Part of a small language model's weights.
Size: 15 layers, width 384, 12 heads of 32 (3 for keys and values), vocabulary 4096, 26.4M parameters.
Architecture: RMSNorm before each block, no biases in attention or MLP, untied embeddings, capped logits.
Training: a variant of SOAP for these matrices, 741M tokens, 2825 steps.
Each number is 50 + 15 x the weight over its row's rms, rounded and kept within 0 to 99. Layers, rows and columns count from 0. The size before them is the row's rms in percent of the matrix's.

# layer 10 attention query, 384x384, rms 0.043, rows 259-273,291-304,323-336,354-368, columns 96-191
094:59 32 50 39 33 68 50 48 35 51 57 33 35 74 64 38 26 49 64 69 75 82 41 38 88 56 40 35 57 67 42 57 58 33 51 38 58 85 55 67 63 56 49 33 60 43 59 53 46 67 49 32 57 40 41 59 44 61 15 70 40 35 67 57 74 60 35 27 42 07 24 61 35 60 41 65 36 62 45 67 16 42 40 72 45 41 54 54 35 22 61 59 51 19 24 41
103:60 61 64 43 65 38 32 46 42 59 69 28 43 45 55 44 21 41 56 71 49 51 80 70 61 57 34 66 43 55 30 59 41 42 48 41 45 49 59 42 43 51 73 61 41 45 59 50 29 51 53 54 46 18 87 43 64 33 67 65 51 22 45 53 69 56 70 30 70 58 72 11 45 57 47 91 42 50 47 50 56 67 56 60 55 52 39 53 48 57 45 52 43 39 52 45
083:55 52 50 44 42 39 75 53 41 41 62 62 43 25 53 31 57 37 49 39 47 66 67 74 43 25 46 54 60 67 52 32 40 62 36 57 59 33 53 72 75 30 67 24 65 30 50 44 42 59 47 62 38 46 11 78 37 41 39 71 54 66 62 56 41 57 53 84 49 47 53 50 68 49 57 43 40 47 44 49 51 47 38 74 52 47 41 48 45 72 25 54 17 56 54 56
107:29 47 40 41 53 44 80 51 76 48 61 66 72 75 18 75 56 28 50 26 51 60 33 49 42 43 50 64 33 59 67 53 34 52 26 34 49 45 23 56 63 50 80 54 51 54 66 27 47 58 68 52 14 45 38 53 49 36 66 49 58 62 60 55 43 70 40 77 49 27 53 19 40 90 40 42 83 40 34 69 61 75 52 38 28 59 37 12 36 81 48 44 28 59 51 42
103:69 52 34 65 50 66 25 24 47 55 60 34 51 36 49 41 60 57 38 83 41 66 32 27 56 60 33 39 86 60 56 40 53 50 71 41 30 49 51 41 53 47 50 38 50 45 48 53 40 46 56 33 43 22 54 57 41 85 49 64 22 65 43 72 41 48 53 28 66 46 35 74 39 27 57 56 62 41 37 63 45 49 62 45 66 78 51 74 42 48 47 50 47 69 24 24
079:31 43 35 55 45 43 99 48 57 44 50 24 66 67 36 66 25 57 57 64 30 32 56 41 56 73 39 60 64 68 56 69 59 48 72 44 64 39 32 43 69 40 39 48 59 37 50 37 41 50 45 49 59 49 35 69 50 69 22 42 64 56 35 60 48 59 30 44 45 55 29 69 40 68 52 40 13 43 43 26 50 57 39 44 23 65 45 88 46 42 70 34 43 41 46 48
076:34 54 41 45 49 34 72 56 60 73 34 23 55 65 23 38 47 50 62 46 51 58 22 62 49 62 52 90 59 46 47 91 47 57 53 87 26 52 53 36 39 68 63 15 61 62 53 38 41 50 58 62 56 46 61 41 20 41 31 27 62 55 47 62 55 39 68 55 57 65 49 64 36 56 37 58 71 45 52 47 60 70 60 42 14 41 27 50 49 72 61 55 31 71 42 47
073:66 46 37 40 50 64 84 30 56 29 31 40 41 82 41 46 52 53 73 64 48 44 48 44 57 43 47 54 73 50 44 52 37 45 61 50 52 60 51 34 50 46 80 55 44 67 52 56 41 71 43 26 58 27 49 50 26 69 37 28 59 39 29 52 46 63 65 38 28 42 37 80 42 17 34 29 21 52 71 56 46 66 23 43 39 45 36 52 78 45 44 49 59 31 37 41
086:60 41 24 56 56 33 55 76 41 35 52 50 59 85 70 38 65 38 41 76 59 42 58 57 40 17 52 46 93 76 64 65 69 55 39 36 74 53 15 59 88 32 55 44 73 49 43 41 55 46 46 45 51 63 33 47 57 75 59 41 59 44 58 65 61 68 69 86 58 58 49 59 45 20 25 43 42 66 52 66 46 38 61 16 35 45 40 39 40 53 36 62 56 60 67 61
100:72 34 61 47 24 60 60 51 21 63 44 44 51 77 67 38 43 48 57 51 67 50 35 44 63 80 52 72 61 45 41 38 35 48 59 37 38 75 26 54 49 55 31 58 37 40 43 76 49 60 55 23 48 40 60 60 49 57 27 36 48 56 49 37 52 62 30 47 34 33 41 62 55 67 33 56 60 50 70 46 33 50 57 59 73 49 46 70 14 27 92 61 54 23 32 40
104:51 42 32 64 47 52 39 42 50 40 55 59 58 68 55 48 74 32 37 30 57 67 58 63 16 43 52 58 58 32 72 58 53 47 37 45 62 49 70 51 35 46 66 48 39 57 59 41 32 57 38 70 61 36 56 34 39 54 60 44 50 52 63 48 35 58 80 48 63 53 73 46 39 07 57 57 45 59 43 54 28 47 57 22 37 40 44 33 52 73 41 30 46 57 64 55
109:65 38 31 60 43 50 58 73 43 54 49 92 35 75 66 50 68 35 40 69 46 29 38 66 83 48 45 38 65 61 50 30 56 35 65 63 58 54 68 31 51 66 42 51 57 60 45 63 39 39 54 41 64 76 36 58 55 44 62 43 99 70 80 21 73 54 45 60 48 52 48 26 43 62 47 64 36 35 47 56 39 59 56 34 74 60 51 26 69 54 50 62 45 38 65 50
109:56 42 69 45 58 68 38 29 29 38 63 59 41 69 47 20 76 51 58 61 49 39 21 29 41 32 46 51 21 72 38 14 82 56 62 37 58 53 41 24 45 40 23 32 23 51 37 68 58 48 26 24 46 48 83 49 68 13 42 42 54 18 52 65 58 22 47 34 42 52 34 55 36 35 65 51 45 45 34 50 44 83 54 53 48 62 58 34 70 35 60 54 68 44 50 58
098:10 28 70 33 41 49 69 41 49 45 52 26 60 25 54 44 35 33 43 50 49 50 44 46 56 25 43 46 79 53 34 56 40 53 30 60 67 73 50 16 68 41 59 49 54 43 64 37 50 65 65 36 51 52 47 45 21 71 48 50 37 36 50 43 68 31 59 41 53 34 61 17 42 64 63 13 61 63 69 49 61 61 45 29 29 67 44 55 21 65 74 91 71 31 62 41
111:36 51 69 46 50 34 72 45 62 57 84 30 61 39 57 33 48 59 74 44 25 52 67 49 67 59 64 43 75 61 53 42 42 53 55 55 73 45 35 51 55 56 39 19 63 44 40 19 63 60 50 35 60 38 45 53 22 59 50 59 42 72 46 33 38 58 62 40 51 26 62 56 37 54 57 31 45 43 67 58 52 72 47 52 39 44 53 57 77 54 73 44 46 51 57 25
083:52 61 33 55 30 52 50 42 52 41 47 40 55 67 60 82 50 85 37 52 67 72 53 42 52 52 44 46 37 52 35 70 62 49 80 27 52 70 65 50 32 49 48 47 40 51 58 95 52 57 34 69 44 51 75 45 42 53 49 37 49 58 35 62 42 45 69 45 78 65 24 71 52 61 36 37 32 47 44 44 41 45 47 47 64 25 59 41 30 66 52 43 42 39 62 72
084:54 35 60 26 51 60 48 34 48 75 50 55 57 35 49 47 45 31 80 48 63 48 54 58 59 46 43 36 48 42 40 52 48 47 64 24 41 77 54 49 56 70 36 57 58 39 56 59 65 51 47 18 76 83 80 57 71 48 49 32 51 29 49 52 45 39 44 34 54 57 23 00 34 57 82 61 40 43 53 33 60 63 43 76 49 79 57 31 28 30 48 69 34 45 53 58
074:41 60 45 59 52 65 37 69 32 69 25 31 42 55 47 61 47 50 73 74 47 72 43 65 57 30 59 62 57 40 30 27 44 32 46 57 56 42 75 27 59 61 32 38 28 38 19 57 54 46 40 25 33 65 19 79 52 43 49 47 62 56 46 40 11 48 52 69 45 51 73 23 41 39 45 58 51 47 59 35 53 59 36 56 61 26 44 82 15 28 35 50 71 36 54 43
102:53 37 78 45 55 51 47 58 69 58 46 49 50 49 61 47 51 47 45 40 55 61 44 66 49 42 51 63 38 51 68 36 49 42 63 62 38 59 49 71 68 56 43 81 66 52 36 59 31 39 37 33 37 21 49 39 45 48 43 47 30 53 53 54 45 58 58 66 65 58 51 39 74 55 36 66 84 47 45 63 49 53 35 45 49 38 25 42 60 23 54 60 55 29 68 31
106:45 30 67 47 48 69 45 46 60 45 57 67 58 27 65 46 64 61 49 23 59 53 80 26 66 56 35 57 69 71 67 17 41 42 52 49 38 36 62 18 39 23 52 56 60 63 24 42 30 14 71 29 46 50 32 64 53 35 53 39 63 58 58 59 23 43 49 43 61 60 70 55 69 31 37 54 50 41 50 55 63 46 32 66 51 59 60 39 55 57 30 35 52 46 23 53
100:61 80 39 58 53 48 54 60 41 56 63 37 55 56 60 40 27 46 61 51 42 70 59 34 32 28 63 55 37 28 37 55 60 76 93 61 36 54 35 72 33 62 43 51 76 48 33 46 62 48 68 56 49 44 47 62 51 45 62 40 49 64 36 72 51 57 56 46 46 63 48 44 43 57 57 52 81 36 59 44 35 30 50 32 40 46 42 51 68 40 40 63 68 54 54 53
105:26 52 40 35 41 40 53 74 69 52 46 41 52 61 34 53 34 70 63 43 60 67 68 44 55 50 40 56 32 32 50 50 66 57 76 61 43 37 24 78 43 51 37 22 51 56 42 62 82 57 48 76 45 55 51 58 49 57 62 59 35 68 63 63 53 31 73 36 37 58 31 54 62 35 58 31 79 34 62 31 16 59 42 59 06 70 43 07 52 34 27 41 54 38 40 68
080:41 76 36 64 42 59 55 52 64 34 05 54 38 64 46 34 27 08 46 46 70 75 66 49 52 60 16 58 43 75 67 40 75 77 63 50 54 47 42 71 41 63 52 33 39 49 20 31 47 26 30 53 47 43 44 67 51 53 57 46 66 36 48 41 39 43 45 49 24 47 58 73 57 69 39 58 76 35 73 40 58 46 58 40 29 52 30 57 57 43 44 52 29 71 51 80
080:42 59 57 41 28 56 35 54 55 57 47 46 60 48 31 47 58 46 48 55 44 48 25 55 26 43 40 61 41 56 39 34 20 51 56 35 75 60 21 31 58 72 64 57 60 71 45 81 43 58 44 88 61 39 34 47 56 32 43 43 50 48 49 37 32 58 62 64 34 37 64 54 32 55 45 43 61 33 36 40 70 35 70 55 45 49 54 20 41 68 32 55 37 58 59 59
094:70 45 59 30 45 60 32 69 30 31 54 50 54 53 68 33 60 83 43 47 40 74 48 37 54 39 50 93 29 59 46 68 54 52 82 33 39 52 59 55 29 42 34 45 83 53 45 55 66 64 49 66 54 44 84 55 51 46 56 69 34 61 26 50 33 66 42 00 56 64 35 76 58 54 26 56 41 39 50 63 30 51 61 52 43 37 67 43 41 56 62 57 47 52 49 71
105:45 19 49 69 52 44 59 33 63 72 56 80 34 64 32 53 81 24 49 19 83 41 39 74 70 67 38 40 67 37 58 63 33 74 14 50 49 60 55 45 57 51 63 62 48 48 28 52 38 53 62 34 54 57 41 44 61 44 51 40 41 27 63 63 43 33 46 67 17 45 52 25 52 28 79 61 16 41 58 16 23 57 55 59 49 50 38 36 59 62 44 52 23 47 63 36
110:49 41 55 55 22 72 60 48 66 40 70 38 64 38 57 63 42 44 49 29 47 86 64 67 71 45 48 56 26 68 46 51 57 40 44 64 43 57 51 29 62 46 58 38 32 55 34 12 72 65 12 77 80 67 55 34 26 50 46 47 65 42 44 52 36 71 77 65 48 37 70 43 31 40 44 31 57 48 69 46 48 46 60 87 73 41 39 34 58 61 51 50 48 69 65 54
116:67 59 34 27 53 84 43 62 31 32 49 45 43 23 54 38 37 41 32 43 43 49 61 36 50 55 49 51 41 74 43 45 43 72 46 47 44 32 49 39 24 46 48 54 52 42 66 56 44 31 53 34 67 33 66 40 44 54 54 57 83 47 43 47 49 44 17 39 68 58 57 54 47 58 48 50 58 52 49 52 28 55 47 62 83 56 54 39 53 48 53 44 82 53 35 66
116:75 89 56 34 54 54 43 51 89 38 36 46 57 54 37 54 59 62 37 50 46 67 55 25 63 49 32 67 52 40 57 64 49 56 50 33 24 55 45 48 60 75 32 43 50 54 31 51 57 52 42 36 56 58 33 45 49 32 26 44 42 51 65 60 34 25 49 44 70 40 39 48 39 43 40 27 73 56 56 52 52 61 26 33 62 36 73 51 17 52 46 56 46 50 75 55
128:76 69 70 45 42 73 52 31 46 57 51 58 67 44 57 53 46 41 27 48 63 72 41 34 44 99 45 46 47 58 36 56 39 49 55 42 22 46 91 86 56 58 46 39 60 43 31 86 45 48 37 42 44 65 57 86 45 51 44 66 65 38 37 42 48 57 34 30 60 50 59 56 42 55 49 67 32 32 62 71 37 62 46 51 59 53 56 62 26 46 57 40 63 66 36 49
102:37 52 67 32 59 38 61 61 59 73 89 34 55 63 42 48 56 30 34 54 18 43 60 75 70 53 54 63 34 33 46 55 54 66 38 39 55 43 26 33 52 47 50 50 80 51 53 50 56 32 66 55 52 25 48 63 54 58 45 49 68 48 58 63 62 54 51 62 48 69 62 00 61 76 14 55 49 57 47 52 73 60 48 79 76 57 53 35 72 49 46 51 60 46 58 32
068:17 50 43 33 40 48 57 51 42 30 46 66 71 60 40 50 47 50 30 42 57 57 39 56 62 84 33 52 65 40 46 40 59 44 23 66 57 48 93 54 55 65 59 55 73 55 49 55 44 41 45 30 55 46 48 45 38 52 75 45 44 63 51 57 33 52 56 68 29 41 58 75 61 53 62 38 49 59 61 62 48 47 66 49 41 32 71 47 46 36 48 23 66 60 51 59
094:55 32 46 51 62 39 56 51 50 73 49 54 57 59 25 44 42 41 61 57 51 23 54 68 56 24 62 30 40 50 69 22 59 66 49 49 64 57 47 36 47 31 52 69 44 51 27 56 78 53 59 67 57 42 68 31 50 28 52 39 57 36 56 62 93 29 81 68 40 61 51 52 61 43 64 50 48 57 56 39 46 56 46 61 64 69 48 54 57 45 65 68 53 36 37 00
093:43 63 35 48 66 45 49 44 56 50 72 46 53 47 67 78 64 55 40 08 41 65 44 68 52 78 59 58 73 39 60 35 74 45 25 39 56 38 31 57 23 38 52 50 31 41 25 44 30 37 74 42 41 58 65 36 74 78 54 30 83 63 82 51 53 48 52 64 50 45 60 85 74 24 71 57 38 57 59 47 61 23 44 51 74 38 44 54 51 41 42 50 53 31 48 51
093:68 54 93 39 44 56 45 62 62 28 66 54 47 36 34 55 36 68 61 36 41 36 42 56 42 27 73 47 54 49 48 71 37 31 50 41 23 83 54 46 65 24 59 57 51 46 66 52 53 54 52 57 56 30 45 74 39 58 70 11 15 52 34 51 51 71 57 77 43 72 39 66 25 48 42 52 69 55 32 68 31 61 11 26 27 53 64 60 58 84 39 68 46 59 56 44
103:53 64 65 37 25 60 45 62 42 28 62 62 58 60 58 27 48 33 25 65 55 54 78 54 29 56 45 49 76 69 41 43 39 26 65 55 36 49 35 43 56 45 49 32 52 43 44 70 51 45 38 39 66 42 90 97 17 56 45 54 53 62 45 59 55 66 60 50 65 64 53 46 58 40 36 41 80 41 67 56 53 67 55 56 44 58 73 66 70 69 45 53 56 54 33 67
110:57 48 39 50 73 49 62 70 73 52 60 62 46 60 49 41 56 53 13 53 67 53 42 56 27 57 43 40 80 86 46 55 44 54 50 50 47 42 89 65 69 44 85 23 45 55 61 72 74 44 39 34 37 60 60 79 48 45 53 42 69 59 55 50 68 44 53 46 33 42 67 65 50 38 62 59 58 50 67 76 53 72 52 22 38 53 84 39 44 60 54 44 49 49 50 53
120:86 44 40 40 28 64 40 53 36 14 29 59 35 69 48 26 66 55 32 66 70 77 31 61 24 44 35 50 59 67 56 75 54 45 49 38 52 38 47 37 15 57 48 54 62 42 16 59 45 60 06 50 53 81 46 69 34 56 49 58 51 61 21 30 42 66 46 39 57 46 31 79 27 19 57 54 62 41 65 61 79 57 50 59 44 47 45 61 52 52 62 40 46 57 30 70
106:39 50 62 46 64 46 41 50 55 81 42 53 78 45 41 49 24 61 18 35 80 60 46 30 24 88 35 46 62 65 54 76 50 46 49 40 37 40 90 54 59 60 31 38 75 52 30 66 46 54 59 54 40 52 82 84 69 42 21 66 63 39 47 35 39 47 26 35 53 31 55 82 38 59 35 64 45 53 67 50 51 44 43 48 38 42 49 68 29 45 67 51 54 61 31 69
120:36 59 37 42 51 55 69 55 40 41 61 26 47 61 62 51 89 25 53 57 32 32 47 56 66 00 48 50 70 24 68 45 69 57 46 58 53 46 05 46 59 45 50 47 41 48 58 28 49 46 48 68 34 61 18 33 42 51 49 56 50 74 56 59 46 93 61 68 43 38 37 46 48 32 47 48 35 61 42 41 68 53 51 52 51 36 34 38 56 80 39 41 34 34 74 54
089:52 80 38 48 46 93 41 58 46 74 41 39 62 67 28 78 28 41 39 43 70 58 32 68 52 79 66 40 52 57 45 47 70 42 57 46 47 39 68 64 40 58 37 57 57 37 28 59 60 49 35 42 42 32 51 38 66 54 50 46 76 58 25 64 68 76 62 77 52 43 51 50 47 33 27 87 55 65 70 60 74 31 52 57 58 53 35 73 22 70 77 47 75 53 47 48
098:66 52 46 39 53 63 40 49 54 37 69 96 51 41 79 15 36 59 61 70 48 56 55 31 56 79 40 52 47 41 56 48 39 64 60 43 62 62 76 20 42 50 73 67 27 36 44 41 49 38 43 43 69 33 76 61 46 50 51 19 54 64 34 63 49 69 58 18 66 47 37 76 37 23 46 81 31 17 38 47 41 55 43 64 57 28 36 33 49 58 41 31 69 51 22 46
093:59 56 42 36 41 55 58 31 38 42 29 21 36 40 29 47 39 69 63 62 52 56 58 50 42 57 66 60 65 53 39 57 35 40 42 76 37 31 79 71 33 57 77 18 59 39 71 61 27 54 36 31 48 77 47 77 65 51 54 36 32 55 51 39 45 43 42 53 23 27 36 80 83 18 23 51 68 55 55 42 47 62 54 05 30 48 40 41 45 57 46 18 43 48 44 49
078:36 57 53 67 48 46 41 79 66 24 31 59 39 55 76 29 54 43 61 34 62 50 31 50 36 39 48 53 51 55 40 52 67 40 35 45 63 66 52 87 58 38 44 60 42 46 53 54 81 61 57 48 63 42 40 44 55 69 35 53 39 32 49 55 33 41 42 51 58 44 53 77 37 61 54 36 44 48 92 56 70 47 12 51 29 24 57 53 22 37 62 62 18 66 32 42
076:54 42 39 23 41 49 23 58 30 40 39 52 50 63 60 54 65 40 60 60 74 50 45 52 52 66 29 44 22 50 60 69 72 38 48 50 75 44 59 42 50 55 34 44 58 57 48 55 53 51 71 31 51 53 71 28 51 60 46 68 68 42 43 57 46 57 18 40 72 25 65 63 46 53 46 37 56 49 60 67 36 70 14 54 44 53 69 61 27 48 31 49 27 33 09 57
082:52 52 49 49 57 61 66 27 35 84 25 38 69 34 61 74 45 21 31 57 47 54 53 45 59 51 69 32 58 50 50 39 55 42 44 55 59 42 41 71 19 37 60 70 17 61 38 45 26 72 45 09 50 48 48 35 71 50 27 47 55 60 35 28 46 57 53 49 39 42 70 55 16 56 57 51 53 47 31 56 35 51 43 43 44 82 51 23 71 49 52 43 67 33 30 62
072:41 33 49 59 36 61 59 60 22 54 59 51 58 25 76 50 45 43 62 50 38 48 44 45 40 54 41 62 36 66 29 40 39 52 46 69 28 56 62 68 58 44 39 49 30 54 05 32 39 57 34 37 50 57 32 36 50 54 50 61 68 80 27 48 24 78 75 40 60 55 59 76 58 44 28 63 45 40 40 72 27 43 59 60 40 48 21 72 05 54 44 13 40 55 20 24
110:26 29 26 35 46 53 26 39 51 31 47 50 56 37 32 47 74 38 34 36 60 38 44 79 29 43 43 74 24 49 64 63 34 52 51 63 32 48 50 60 76 40 47 44 82 40 50 40 37 40 50 27 68 52 42 47 93 51 57 89 47 49 55 54 59 62 65 50 52 42 38 45 42 43 73 30 35 55 31 63 50 62 57 43 46 63 27 51 56 64 26 54 43 57 57 15
110:51 43 39 61 36 52 41 49 26 41 70 43 65 63 59 28 52 59 42 52 52 70 63 40 60 79 38 72 47 71 56 44 59 70 65 42 45 50 28 60 52 34 50 65 43 32 47 52 56 83 51 56 09 64 49 38 57 63 63 51 56 82 18 60 57 62 42 71 39 62 51 56 66 81 49 51 76 44 30 73 47 54 41 41 51 38 64 64 28 59 54 39 30 50 34 44
074:23 36 41 60 64 48 82 56 45 54 45 62 63 52 14 34 34 38 50 39 57 50 21 58 22 56 34 46 34 51 42 51 69 54 62 65 67 51 80 39 64 47 32 40 61 61 70 67 49 55 54 56 69 41 45 41 40 68 50 35 57 86 47 64 49 40 52 58 37 49 39 79 28 39 47 06 65 59 27 55 59 52 99 48 43 35 40 53 36 45 31 18 48 72 37 46
085:60 67 45 35 53 41 60 65 56 55 52 38 61 63 44 46 58 20 65 71 55 71 37 49 42 42 39 55 68 34 62 36 58 55 49 48 36 32 73 46 40 48 42 51 38 67 22 39 68 41 62 91 39 33 61 32 22 40 56 46 21 50 30 30 50 20 58 55 24 58 53 50 54 35 51 53 50 54 59 55 45 46 41 38 52 45 69 49 36 69 57 57 23 75 45 34
075:53 72 46 67 48 56 40 40 66 43 69 68 43 62 53 45 63 38 59 41 75 52 48 59 49 68 49 40 57 68 72 42 36 27 49 51 35 65 82 63 65 64 37 45 68 40 20 52 46 39 34 70 50 51 64 28 52 39 60 33 38 57 59 47 50 52 44 35 70 29 24 42 67 66 33 56 51 59 59 67 53 45 57 63 53 39 41 35 34 51 63 45 60 53 47 18
067:45 56 73 15 43 59 80 85 64 53 63 58 35 61 68 25 59 59 48 72 67 60 31 55 24 69 50 50 46 64 41 44 30 70 73 32 37 70 57 51 46 56 50 47 27 44 39 71 53 44 19 44 53 23 61 42 24 37 61 69 55 28 54 71 54 62 55 43 76 63 59 54 50 26 40 46 50 52 43 74 33 59 64 52 49 50 36 61 16 67 42 38 52 38 75 51
088:72 45 38 38 86 51 52 61 51 49 50 37 67 37 62 46 55 53 62 27 64 52 28 42 75 39 33 54 32 55 48 85 70 37 49 49 56 55 57 39 34 30 47 32 54 61 71 39 49 31 55 67 60 61 76 40 79 48 29 52 66 59 37 18 60 71 40 17 48 21 59 74 51 48 36 29 35 63 52 55 56 48 30 42 54 44 69 72 41 47 67 48 60 44 43 35
106:55 39 39 72 47 45 78 32 53 75 33 40 51 74 48 55 59 29 48 47 71 76 58 52 41 58 67 59 85 27 47 54 44 56 35 48 36 37 42 41 49 26 58 71 35 38 35 62 59 63 47 51 34 39 35 52 24 60 48 63 25 49 55 65 39 44 62 74 27 65 47 22 49 29 51 42 14 49 39 43 40 60 63 52 43 54 45 32 66 63 38 52 45 28 76 72
103:70 66 33 27 44 57 47 78 35 22 64 48 60 53 56 55 52 60 44 55 40 30 71 54 60 23 40 51 34 60 56 58 73 46 90 84 93 35 59 58 73 53 44 31 51 45 42 67 71 56 60 52 62 73 43 41 55 42 41 41 54 49 57 46 81 25 62 40 59 50 52 78 67 06 34 73 64 42 46 64 51 66 53 54 52 32 40 45 27 45 54 58 46 36 65 28
119:51 52 26 79 39 49 33 26 62 57 60 51 35 61 51 39 71 64 51 40 63 47 41 44 49 44 41 31 29 61 50 54 70 86 65 45 53 56 55 53 28 66 35 31 28 59 76 47 51 56 23 33 52 49 59 16 60 08 41 46 61 29 48 66 34 60 54 44 51 49 42 35 38 47 51 63 55 66 41 28 52 49 54 40 51 51 69 43 62 41 38 57 82 45 60 44
111:49 46 46 68 57 44 35 63 76 36 43 46 53 32 48 73 47 50 54 58 68 45 88 57 59 46 06 49 54 43 69 52 62 18 15 32 27 58 18 48 28 78 52 55 76 61 54 54 42 51 51 54 71 82 52 60 58 42 55 62 89 54 72 30 51 37 31 24 67 48 51 66 49 48 38 61 87 57 66 18 74 72 29 39 36 28 82 14 52 40 42 40 76 54 22 22
# layer 10 attention key, 96x384, rms 0.0412, rows 66-80, columns 96-191
100:69 46 42 28 62 47 60 74 50 19 63 43 42 46 43 44 85 57 29 51 52 54 45 52 35 30 40 36 73 41 31 47 58 47 35 70 49 49 31 45 52 40 29 45 44 46 54 48 42 60 54 49 18 52 38 67 48 68 29 61 60 51 32 30 32 47 47 57 31 27 45 66 53 61 52 41 51 59 70 68 72 50 23 77 71 68 68 81 42 53 66 56 61 37 48 31
112:51 38 43 54 51 28 68 68 35 33 32 57 36 47 42 62 51 45 45 52 52 53 37 48 21 32 63 70 60 34 39 31 74 64 25 69 59 59 52 47 62 42 49 56 48 47 35 30 39 63 41 52 18 74 45 25 54 68 61 56 62 41 32 45 96 30 31 58 30 33 71 31 57 59 65 48 57 73 80 66 60 44 35 43 47 56 55 79 28 54 69 46 60 61 73 34
112:50 54 76 47 38 44 55 43 51 22 34 49 54 35 52 55 20 49 39 49 71 59 58 50 74 32 53 36 50 69 34 37 61 56 47 58 37 46 42 46 43 51 65 35 76 53 58 49 41 52 66 20 36 63 54 73 52 64 77 68 62 48 40 42 47 36 37 53 33 35 71 53 78 80 68 30 85 63 61 72 49 62 48 89 46 47 72 46 40 29 58 22 52 27 42 48
148:45 41 27 36 45 59 59 25 52 64 46 44 59 60 51 53 47 35 47 48 66 30 42 65 50 46 45 45 31 56 53 47 42 59 49 60 38 37 27 34 75 42 47 51 42 63 53 53 57 48 47 40 45 58 42 26 50 40 59 45 53 69 56 60 63 53 72 46 56 49 56 25 29 32 32 84 31 38 21 37 09 24 56 38 31 52 36 34 45 69 40 49 56 60 68 36
105:37 25 40 31 31 44 60 39 42 36 34 74 34 53 35 55 51 37 29 56 59 42 62 19 63 35 45 22 80 38 73 49 66 62 27 54 61 42 64 49 34 58 69 58 36 48 36 53 39 51 48 71 42 30 34 51 59 52 79 72 43 45 38 39 66 19 35 57 36 62 52 59 65 49 79 17 48 56 60 70 52 54 72 45 56 61 85 50 63 49 51 77 43 34 51 33
093:42 81 57 64 65 63 29 39 68 41 52 24 57 62 68 55 58 54 59 30 48 29 36 36 52 52 64 58 25 60 54 66 51 54 54 50 54 52 64 40 78 51 55 32 44 41 29 56 50 42 56 45 29 52 62 64 78 58 16 77 44 65 14 47 60 05 61 94 60 34 62 84 39 69 37 27 81 76 27 68 44 55 23 27 55 41 49 75 25 36 40 49 46 48 47 46
061:45 30 55 55 55 51 59 48 52 55 47 55 64 71 34 49 63 55 29 72 67 34 78 51 64 65 48 44 83 25 65 72 41 58 60 46 65 62 44 51 51 56 49 66 48 39 44 64 55 28 28 31 54 45 77 68 48 47 63 50 68 53 42 42 30 53 50 28 33 64 51 32 61 64 66 41 61 52 64 54 66 30 93 31 43 50 63 56 61 47 24 44 54 44 32 68
070:69 47 67 57 58 52 54 69 28 43 48 47 32 70 37 47 81 39 57 43 31 34 53 59 63 41 42 69 52 59 51 55 33 47 67 61 44 66 42 34 67 39 51 26 22 52 74 57 56 58 57 53 44 33 47 80 22 45 40 26 66 62 51 59 44 45 63 62 34 33 61 64 26 96 35 28 41 52 80 35 45 57 53 62 32 62 35 78 55 75 41 61 54 43 29 36
070:59 54 62 69 26 59 57 52 57 46 65 41 39 54 43 39 70 57 55 53 63 43 60 68 56 49 45 76 78 50 56 47 35 36 49 55 65 57 40 57 55 55 53 55 61 44 73 62 60 57 17 70 27 41 47 66 43 48 34 46 56 65 71 53 45 73 67 68 46 50 34 57 55 59 31 34 41 44 68 38 68 54 28 46 59 47 40 69 55 37 40 53 66 35 15 30
104:60 51 37 32 20 52 45 32 53 49 49 60 69 46 51 44 54 66 74 53 47 53 50 52 56 30 61 41 38 34 33 31 32 63 59 39 68 42 37 32 53 73 80 46 66 53 80 36 69 44 44 49 53 30 61 50 41 50 61 63 45 61 39 35 51 61 67 50 46 44 66 49 29 55 35 84 27 31 41 34 26 39 95 36 48 73 39 38 46 38 51 30 60 83 53 46
094:74 46 46 55 78 32 64 48 39 52 66 75 49 52 25 59 29 54 38 63 53 44 52 32 51 55 36 52 68 63 67 34 57 49 67 45 44 35 55 53 30 28 48 40 50 55 55 66 56 56 45 58 59 31 63 83 50 20 61 50 47 48 69 52 42 39 55 47 50 70 48 69 71 43 47 46 42 65 30 55 47 73 52 85 38 65 60 62 61 42 24 61 28 30 37 54
078:74 46 51 39 88 34 51 70 48 56 70 61 49 63 26 72 73 52 52 64 39 29 47 69 28 65 70 76 67 43 48 45 38 51 67 45 61 56 46 35 45 35 53 53 43 53 62 55 43 53 51 71 59 10 33 55 35 19 29 29 62 60 72 71 44 53 62 68 52 71 53 55 65 34 11 57 38 40 29 47 52 64 41 71 53 53 47 72 27 63 38 84 47 51 48 31
096:50 43 58 58 49 73 46 61 27 48 68 37 40 47 76 67 53 56 40 33 57 52 57 55 33 51 38 48 47 36 45 73 43 55 58 55 69 44 73 68 77 48 30 32 60 40 49 62 61 35 54 51 55 59 43 44 59 60 49 55 72 51 58 35 49 48 54 72 19 28 65 77 84 39 22 42 83 45 57 30 65 57 81 56 80 63 66 47 47 55 36 45 68 71 54 34
104:83 57 36 60 21 62 32 55 32 58 47 55 37 66 47 25 46 47 77 67 38 55 59 66 38 58 36 53 33 53 33 91 74 44 42 60 26 34 71 51 60 34 55 73 59 36 61 38 46 52 41 52 59 31 56 89 49 23 66 40 44 49 54 27 52 54 50 28 35 38 29 33 49 41 63 69 70 66 56 62 40 54 42 84 65 68 22 66 31 47 60 48 66 32 32 42
100:48 68 60 50 39 48 65 50 63 46 16 35 80 38 54 50 52 27 41 60 62 43 54 57 71 44 43 43 45 66 35 69 12 60 43 45 64 52 40 31 60 66 53 49 44 27 53 62 45 34 71 50 75 46 41 54 38 43 54 51 74 64 50 88 40 51 81 63 62 37 40 31 46 42 34 45 60 40 47 45 68 79 69 50 35 44 59 48 51 39 41 39 52 49 60 38